Part of a small language model's weights: width 160, RMSNorm before each block.
Each number is 500 + 25 x the weight over its row's rms, rounded and kept within 0 to 999. Layers, rows and columns count from 0. Numbers have three digits each. The size before them is the row's rms in percent of the matrix's.

# o: layer 11 attention output (transposed), 128x160, rms 0.364, rows 127, columns 0-159
# up: layer 11 MLP up, 640x160, rms 0.197, rows 0-19, columns 0-159
# down: layer 11 MLP down (transposed), 640x160, rms 0.305, rows 0-18, columns 0-159
o127 121:516488489514483496479463460491520460477481526492499496487498499520515481486529483476485528498484542506523533525486457499547455535513493512517538465483500530470528510500474486512531550456501491498490513509500511511458498469494502507497484497515435464493491432543502501530518505541532512472464544511489520426498504514500530460551497498510516469505499529484494505531501540521546506479553532526501509480468456522511489519501487485515499503487505519487519476523522498486538499573514499
up0 097:517526524505486486491522516471507506501488475496483481470514448452571488508504508494557512534500493519504516514471487486509500508513550480510488490459511529544486492483488477461425453453504451488518501510441506519489483473495494496509525544501453499492450481490493542483479508526496508488505509479531489516507501491457536499517510500462510517526536517484523499480513506497495497485466516498499481499524471424536529470515526476503468496487499492499507482526555500525500545500457539
down0 087:473482506439478463496494516509498509481462496521534501557476521505505529492470516481487470448549492501470502448501485486478488524514484553504514501477539512504501522545513498483498518540538456485506539487531540512484477503452498482505518462528524523523512484503471527488534500518505429508476493459507505512495485477488492497521466457478478501454507501505500462512525485476537447510501478479527445491523474512507472483483493480492477524539488481509500550512472491493500503454533525
up1 088:546483499532504479514510522511478501534530537528438494534477478526485540471492461550511547519525498506553488504522490512481489520479443530527520490492490482484518522516520489461453510511522495547516508531494506505554443501511479468458493512509511480470501503468486505511498551446490499507512498461481504496482487493514477483504512489499556514494493509495480481520468490509517464515495543510503500436459519547518487424499505497469477490485496502500518486478529515528524512530503491
down1 084:527495529495521477486488489525480497500482537537485496510492487478473550531501465538495496468489517474499475506490556494474497510512473502439470520486510538533481519479477492491505478499483484470533488512455481539513519472510513447519523470528521507494533496545538475525482487513466503473529489503517486567520489506491478473472488503536509443497514458507484497472513479493527491460509527502479462523482526503505475512488442456519458512496534550440521471510466498464487482500479513
up2 104:523502491503518429502504510497515494487544463524499501486499485535488539489516496493483500491505507481472514503507483467513440485449466516495484539515491491552483458522464550453478549544446480489519508531485460530551532506493499475499489489515471565541514470514487480484525500513479507512499546509484496503472514501524505497518497520506545482463506495539515496481492527498499515483467511494468489511458542507483500482524521548528451470494481501448511553510485507508479495485519486
down2 099:485519541479481514497482499514538485519506478532506524528475468539528488489535522515494496490480524499441493516533472496479511481462493483529464493484517493482489481516500506512530512514485460495520460507503462517506501487475521513542554493507489512530498514561496520484539530535484480464436501481511465501522516473500506493499476508556494506491552527483474509493504532540452530510490521530519480542456512486543527517507516545528506524519436498529483520551483471478463477481503500
up3 109:530524545495510486527502482552510517490502513529463489495501494518484477501493539518546503441508476501463523466466521527501544526525514536533513484500498494503453456501492474503494494431456511530502510527526484519518496453488457453486479463479492490467518518499525515532478515520516480534451481517484478532536493467483506505537485488498517498505478438495522481495505531481486478506540477490508492475464523487529520527475482522490530515508523510478489496473456450517529484450529508
down3 109:481455486523480498480481469510464488509517516514477496492485547472550518459508444514499509488447485496506534484469486507485546524472477524495483496525458520467482503492460479440467513495541507522505478486463550492474517506526500457451519464509531484485485514524539504514501492478496527467478486490504499532557510516497553523512532497521528500483472493471479501533508472471524493503487465517493530481458527495515504509518528544481481503511557511503491439517501467539511498509486488
up4 097:497516500503540523509537501540534491481493488484492482495547508493550479485494445513467509500473471467484476508529526455498442444513507507531503504503460447532430477496494487531509515537514517513469502516522483527512507496479535469518495521507517488477499489492475494484495489520567473476527488512487548539549500493475499480529487496485482487485548505530467542495525501515487508506469527530520495485530484520504531501533488488504464475470450467486488509517496524449487452503481492
down4 106:507490517475498529471514503495517534493486524498514522511511475498482503484515531483512491505551530501435465446524538522538492484478462471501507541536533497473496484551488504538479464527471512493523480505504494481484519502529528531486532492510534511459509488499526472471509516538481507474455489523459519496502523479519518491549534510490527492496542504462534502507494532504510455495449511475479545521535534511499467479444515537478517511500487505487489483521524511539551479475459541
up5 099:519527501494513529454566488474487496493535515496479452508495468503487484536509503494514473458508449492498478468479488437491526508517503539498500443526489441513512497482514507527506552456478470495533523496524456496504502516492505487489460485487513516540489493480533523498512524530510519556506475498508499480499485511500473483517485457526496572467509458495465491472503517467514545532507525518537497511500502513498500502470519547497473531490508479509496439498459495484521477480473527
down5 097:458496466476496514501491517499498489468487444529544502509522487524466521519478493488478502521465489463463524496496507549532492530515478485531487494529481464496463522494459492484482512501481515484542485552518533519513471521495559510458543511485509506516498527509506485530516467519555451498477553498502503515525523526501492506469487528503511481523478532465523503513502552498520526502487495467532476476479493530520547492491480485477504480555527475497485478471489535416503476496490489
up6 098:533488492494552521510502534487465531511478484503502469473504521501523507480522509516490513429484454492469479526477483499469567498513512449487510478486492455490484528489491498470520523549520476476502464515498465500480504521513484490519543465486506521512511515510468516543504541520511477476461486503522495512533492473513504501545498466504524478527519483555529511470500495456498516520538450510518454503502518504496523492479518508540493570511540533469483522472539512526475529523497481
down6 100:483512501492507488455499515518488490487487494504488491519486499498527501550492537544524516482502511527478476540461468519521459539527556513512489468479540461456504489504519514498510497502494490508476486555515481492499483517527522502487535463499496523513474532431510480446504482489452529534522526525492531520506458479489492514535480487492511541541524493476482455549537531501474497473501527487477525519457526494535510529509493487515503523478505503512482503494454546467528540476450518
up7 098:490535520537504477463511534499502490511494463520455463495498491465499488475474535512492510532523488501530494459489528433508471498485506455513500520464503460470522531527539469493503493506515492495508467513537483479521528486521557520524498511485472504500581475487505481520572510557495483513521461493501526503516514492562500483510513527501499472458521479527488506472516478449482485498476475502497493515547534466514515539487507471506508459505480469495506506463512472513488483472469494
down7 097:509415537479484461468535475524522473505487496494524486498455482509491435517482466484511509515497491492440490521493557499487486509528473503505564517509475505528503467521501516465502502554507504493510475479511445487527519505515528484492496500506479484521471494527513451477507461528463560503470527498493474488502496486479504489473511495491550498542486502466522541515517510461503497529499515510531479515513497530515532533509425506512540531500513490514499532512497486472494514492479511
up8 101:468536493476472507527459469525550503515474508485515532536534490541497527502480501506515499556510506495523548508503507525454515531530492472502512520493497523470551471508486435483468479510482518476510543477508510476502509482546462452514510505477492488516468556472472496499492501490487493500454493525478482499534477508555477480529490538535494502483548473509481531496536521514494491549490463510502509523497515459504520544505470531492477514517466472493477534515488486467534501509477535
down8 115:483558488486503482521595529538458510506505532494523537512461470503470488495501481512505508479473509543479487521486521519500560499492516502522508517515508491521504475495512525476474510472477479533515512489510496486502515506533494503529542461562503478490479499503493477489496520509525474507500530512481485462528466495490513455460471490522472541537480537471453506469481525472483512543503509537508453503476480478451508510495502519471496540476502521546517523507486545500449475502514524
up9 098:482479454517486480429513500492474503522487484472472515493461505501516495543488540507483473502496491500525455480478514500459490463481465489465437530500515495492484481486523538507478510541484478437488492462488501481492512479513498453501481501513522490553481528480517486474495503524473500507514500496490481508530464507482491532504529533542555509508505505505483435455502480526506499510526496531534486518481468437535478484510493523533486450535503509526491497486463502485497449511480458
down9 107:505522527508530515496515450493459484523539487520504496444457526502485538471526509481480500531526513494506481500536493498569524517517515520484518492484480523470488500505494534515506492479483506525497503478470538490506519507487557544462487518496543480485494526515494478455459491515571535449506494497482502536524520483514544462522519547481486473515453497487536493489522519526539488494457498517532478508499498523496495495484517507516506459526476483542527473527553508475540524483480515
up10 096:485491522517488510472500474457493470511476465490464449509533496502528496497488526489496461555478470507466497486494502496471521536515535471478502471468506486533514512543510484522539474494498485491524489466528484500511458555468478510536495505506490503479508533511515524518477470526520468519534498536525505508500521504545512478508522475481506520499484539489461521490556500480509532503469535464506472533499506469497468541504558482488509514477454496470457503485466473466489537467520431
down10 105:483470529503487481529481526519462553524514524563488536483491524457458512517512482520506494540523469493473516509480468511509466489500476467531477517507497472465468505497488487508507495495505544533487538538503515491486527485551493553473513503510497501511466522485496525506527501506526543550505501481463515525511465472485529487453512478531460455499522481501434481513481508514519482520533464535484512501468531509527523488490447505505526521487537530479442490501497534473487480503504503
up11 104:506501520548488499528479506487530483482485513472510497503503454527491511459520512485490478489519491454477461534514499511549513462502509472445481450493473483478498483485496525474528551488483492495515447503506520526512449472545457506503467494540514481509477482520494506523488512474566475528497490524496496442516499474532492530521532521510508495509486451493505512529547511486523495501510516508545473512527545521577505492520517497514473489459467520481485468530474453499510486509510494
down11 113:482476502485483457525508497487533566475467497510520469480507502535541466496532488524524497521469496532517495453493494545527538458494488488485516517489516482483503503500498504534474524524525483469488516535520504514481461453528507533488528525516481512486493527486506494504496474516567524517494567510521504494486545482556460480527504502462495479510528535477514489497525458466520535552470453497518481492449499516542538471525515480481523502505478486495510518519534498495469536498506499
up12 105:539514498477492480519469495472504486518503518476509445514485515499479500488530504489516461514472513456495522477522475502484488504510502536512496516503477479507494525483468518461497452520481513512507573513502448479491498509482502488502479520496535523489496523481511496470547483469544500527509484513480442488486543493512515501488479448493517522477491493501493516459476487502508505473490512487524501498507477505518557515450526465526512530481535553471509436558471473565502499554535539
down12 101:448485475528501496469473511514489546485475524545503497536451506531529492519494505522501506495496536471496495544511467468463522486486499500504508519476518500481516453540496478503484472477495509480500498557484487493507523536488468496481509477500498529514504458483474507465474503499454501501470518501489509496490475523547477489512525468470465483421513530506475513482519491481471515507510492505493434504454553487479521498474516496470509504471553530548513547480482531533537535462491514
up13 105:487540483521520458516503495485534479491489469425563511505484520490517489503514470506546492510524551499479476512495487471487515507481533554501499483490476508527537491531522525508514454541483480473522486518489493479516519500479485506514445476461518519497541454534529450514526527472499487541482496487488499491471454508508462517504475528494461505536505452532502510477519498495471486520465518494501514532503481473494488538504486505460489493483514506519479554475477479460481467509554516
down13 098:503480499515513507460504481517491515509483474494499542512473473530478493491516543529502529477512505495499464527453467435449512528516471525518520518474541515489500496511478491481445508493487494431458513456495481504458516460483491487457513501492510506513507455497473459502504526527485514499491506474518508519507470532526472485552499510455481471518516524509495507474499514504486502489489481464493462552529530489507432511467536553515503489507520503457489472508449478499473469464506492
up14 104:465512477528486509446476458558522462499518506507476498476515540523498523436460544517526486474458505505520522525518514501529513514515510548503462496485524488509438516536510451485451468498528474480507526511489523499497499489489474472478511483519432481483529473466528504510511493500493513503523439512499509494494467518487494457523511536484477467512476512530483502504540497523504496505522523468474526505549526473489515509517526535501501483520529525459464513515479512522482513457509487
down14 117:460465470494474471473527490508515530500519459552526470510513478553508505501503498462513463498510510524547482514511544505474495542485499511523509490535479500474530500481488508515459505501520503495477468466492503474514551501445523515540492504515539487508537496472523481516494466481536474496518521505486479503546473504492491514494472511531521473512568520477466453484526519512486561510512550501495561502532513526508487501475458477515485505471507508480471542494508489512451478487463479
up15 097:540474532469478501477504432489494500470506497490524491484468501486486517457472532513515440482495531482526526474531534489485527513503501498489488471504462505506488522502504487514492484501445479474492461491445499490502510508506460545507485476505468500486477506500437485451483556492479532499453527469462508468505494543477567486479496523519465537525500511487532521500497532517496494500515510482520474500510498521560533544518489526472507497485495532487486470494459497527500553486481496
down15 108:504523493505456529513461511505560564538506511532451482500480502539515477493493487513503488503501472475505511497537560503443513472478466501487505505497520503523510518526513533485500477484501529535517466500522476520499510493485508506493505496475460466539488528492479529433517500503552517493465494476496483509517488444481502518524518515558524520475491501442467514489492556523520477534484509479518503533544500523501479461539528491468483542493515492488476477527525503490529478469520501
up16 101:520518520537527485426498501538491483507556496491494494520508501507493506503513478491499518529531523471508484524468521483474519485501488472494488520529471471479479529534535531481507502508505480537495517501527525474491521467522519491508465516535507449488509495486463501506480461487477566495504508498519505502498495485467531475494533465539472432445492511473540514497486551508479514544502521494505465535469518498517493482526507509530520507492517526554448461515497497467534544450486520
down16 108:462503478528491528471492497447460525474494527495473490513500467486531509510488469492448516551472516502504507529477509539470457445496458491484509563488532444493515510474516479499507482530491497508510481497497496474488500514442517566497490491505465502496484454507500463514547526495503453512502489531447481512524536492519477508487525505474506528504500492529470478484507510471493505484491520461499516529552486504491427481504541470499494485510504523478519537478500495506467501463471512
up17 089:472507456500470499465490473493483517524508483483490493456526430502498478491489502534467520538475466505486496507510524470497501490497450472492525484527538509531488507503495529451501520501522449481507485509499478532540523475510482462454495489548503473452484518503471490485461443495478524520538500466473494462516503494495518503509487468487523496520508507513466504515460516450542479508447504506490524486498513484505538499487523484545527483490497485525468511512485492480508584492448472
down17 090:489503533499500508521526518535454463457460473476544462500488503497496465537492513525533464469514493493505494524524557505496528483517502528513484488546497501444503489519500473470485496498470517520504525524520464518498494524487504457488464459507503477503487510511510568508510469516492495484518495497482444561492480535472531498515484512516535530488519469507550437470542484526487519552475523512537484549527503488471503535526519519497481479494497500521528516503526489522469523489493518
up18 097:531544494510491511498494518499512487525546481505439499480511542480490503489463460534506495521564471503477509535507462444497495512495477530493471486564496499484474511461449513489481524489512491518516509493510464531499468465475534490515480530504488488473503551544488495467477491517517539540521489488556445492471501457495507495489522487493517441489498515503479547485522518500523498501493520506500525445519517510489468526487535491421490489512475481498511493464497499498502516508486520
down18 096:486485428504459518508521488495481510488537486503510507503508529490523474512505512467511569530493472509531496452495465487545527472492476451512510453513497460473495520480533447503491514509532526547494504514509538510520480479480504514518473504504494475476504484516545460493496469463497543531584485496536524505491487481529514470466482478488456504497528462521475508535441512492500490505505512512510528478507477532467502487473495519485520502501474485473478483471474528450500522513498493
up19 091:519456530490474514497460502488523497518480524518488530480486497501520505521497491516541515513463480523521499511486502481492494509539521534547582469525501497518510579481509459510547473502462474465518471501479473534498485493484497506545458525532494504506426523489523497470504497510497518496514513544526488502491498500466517506533496496512487483517513521547493500485500529471499486475488540496482473505492504457516508482544523555516499478508470536464484494513491546487470532543460467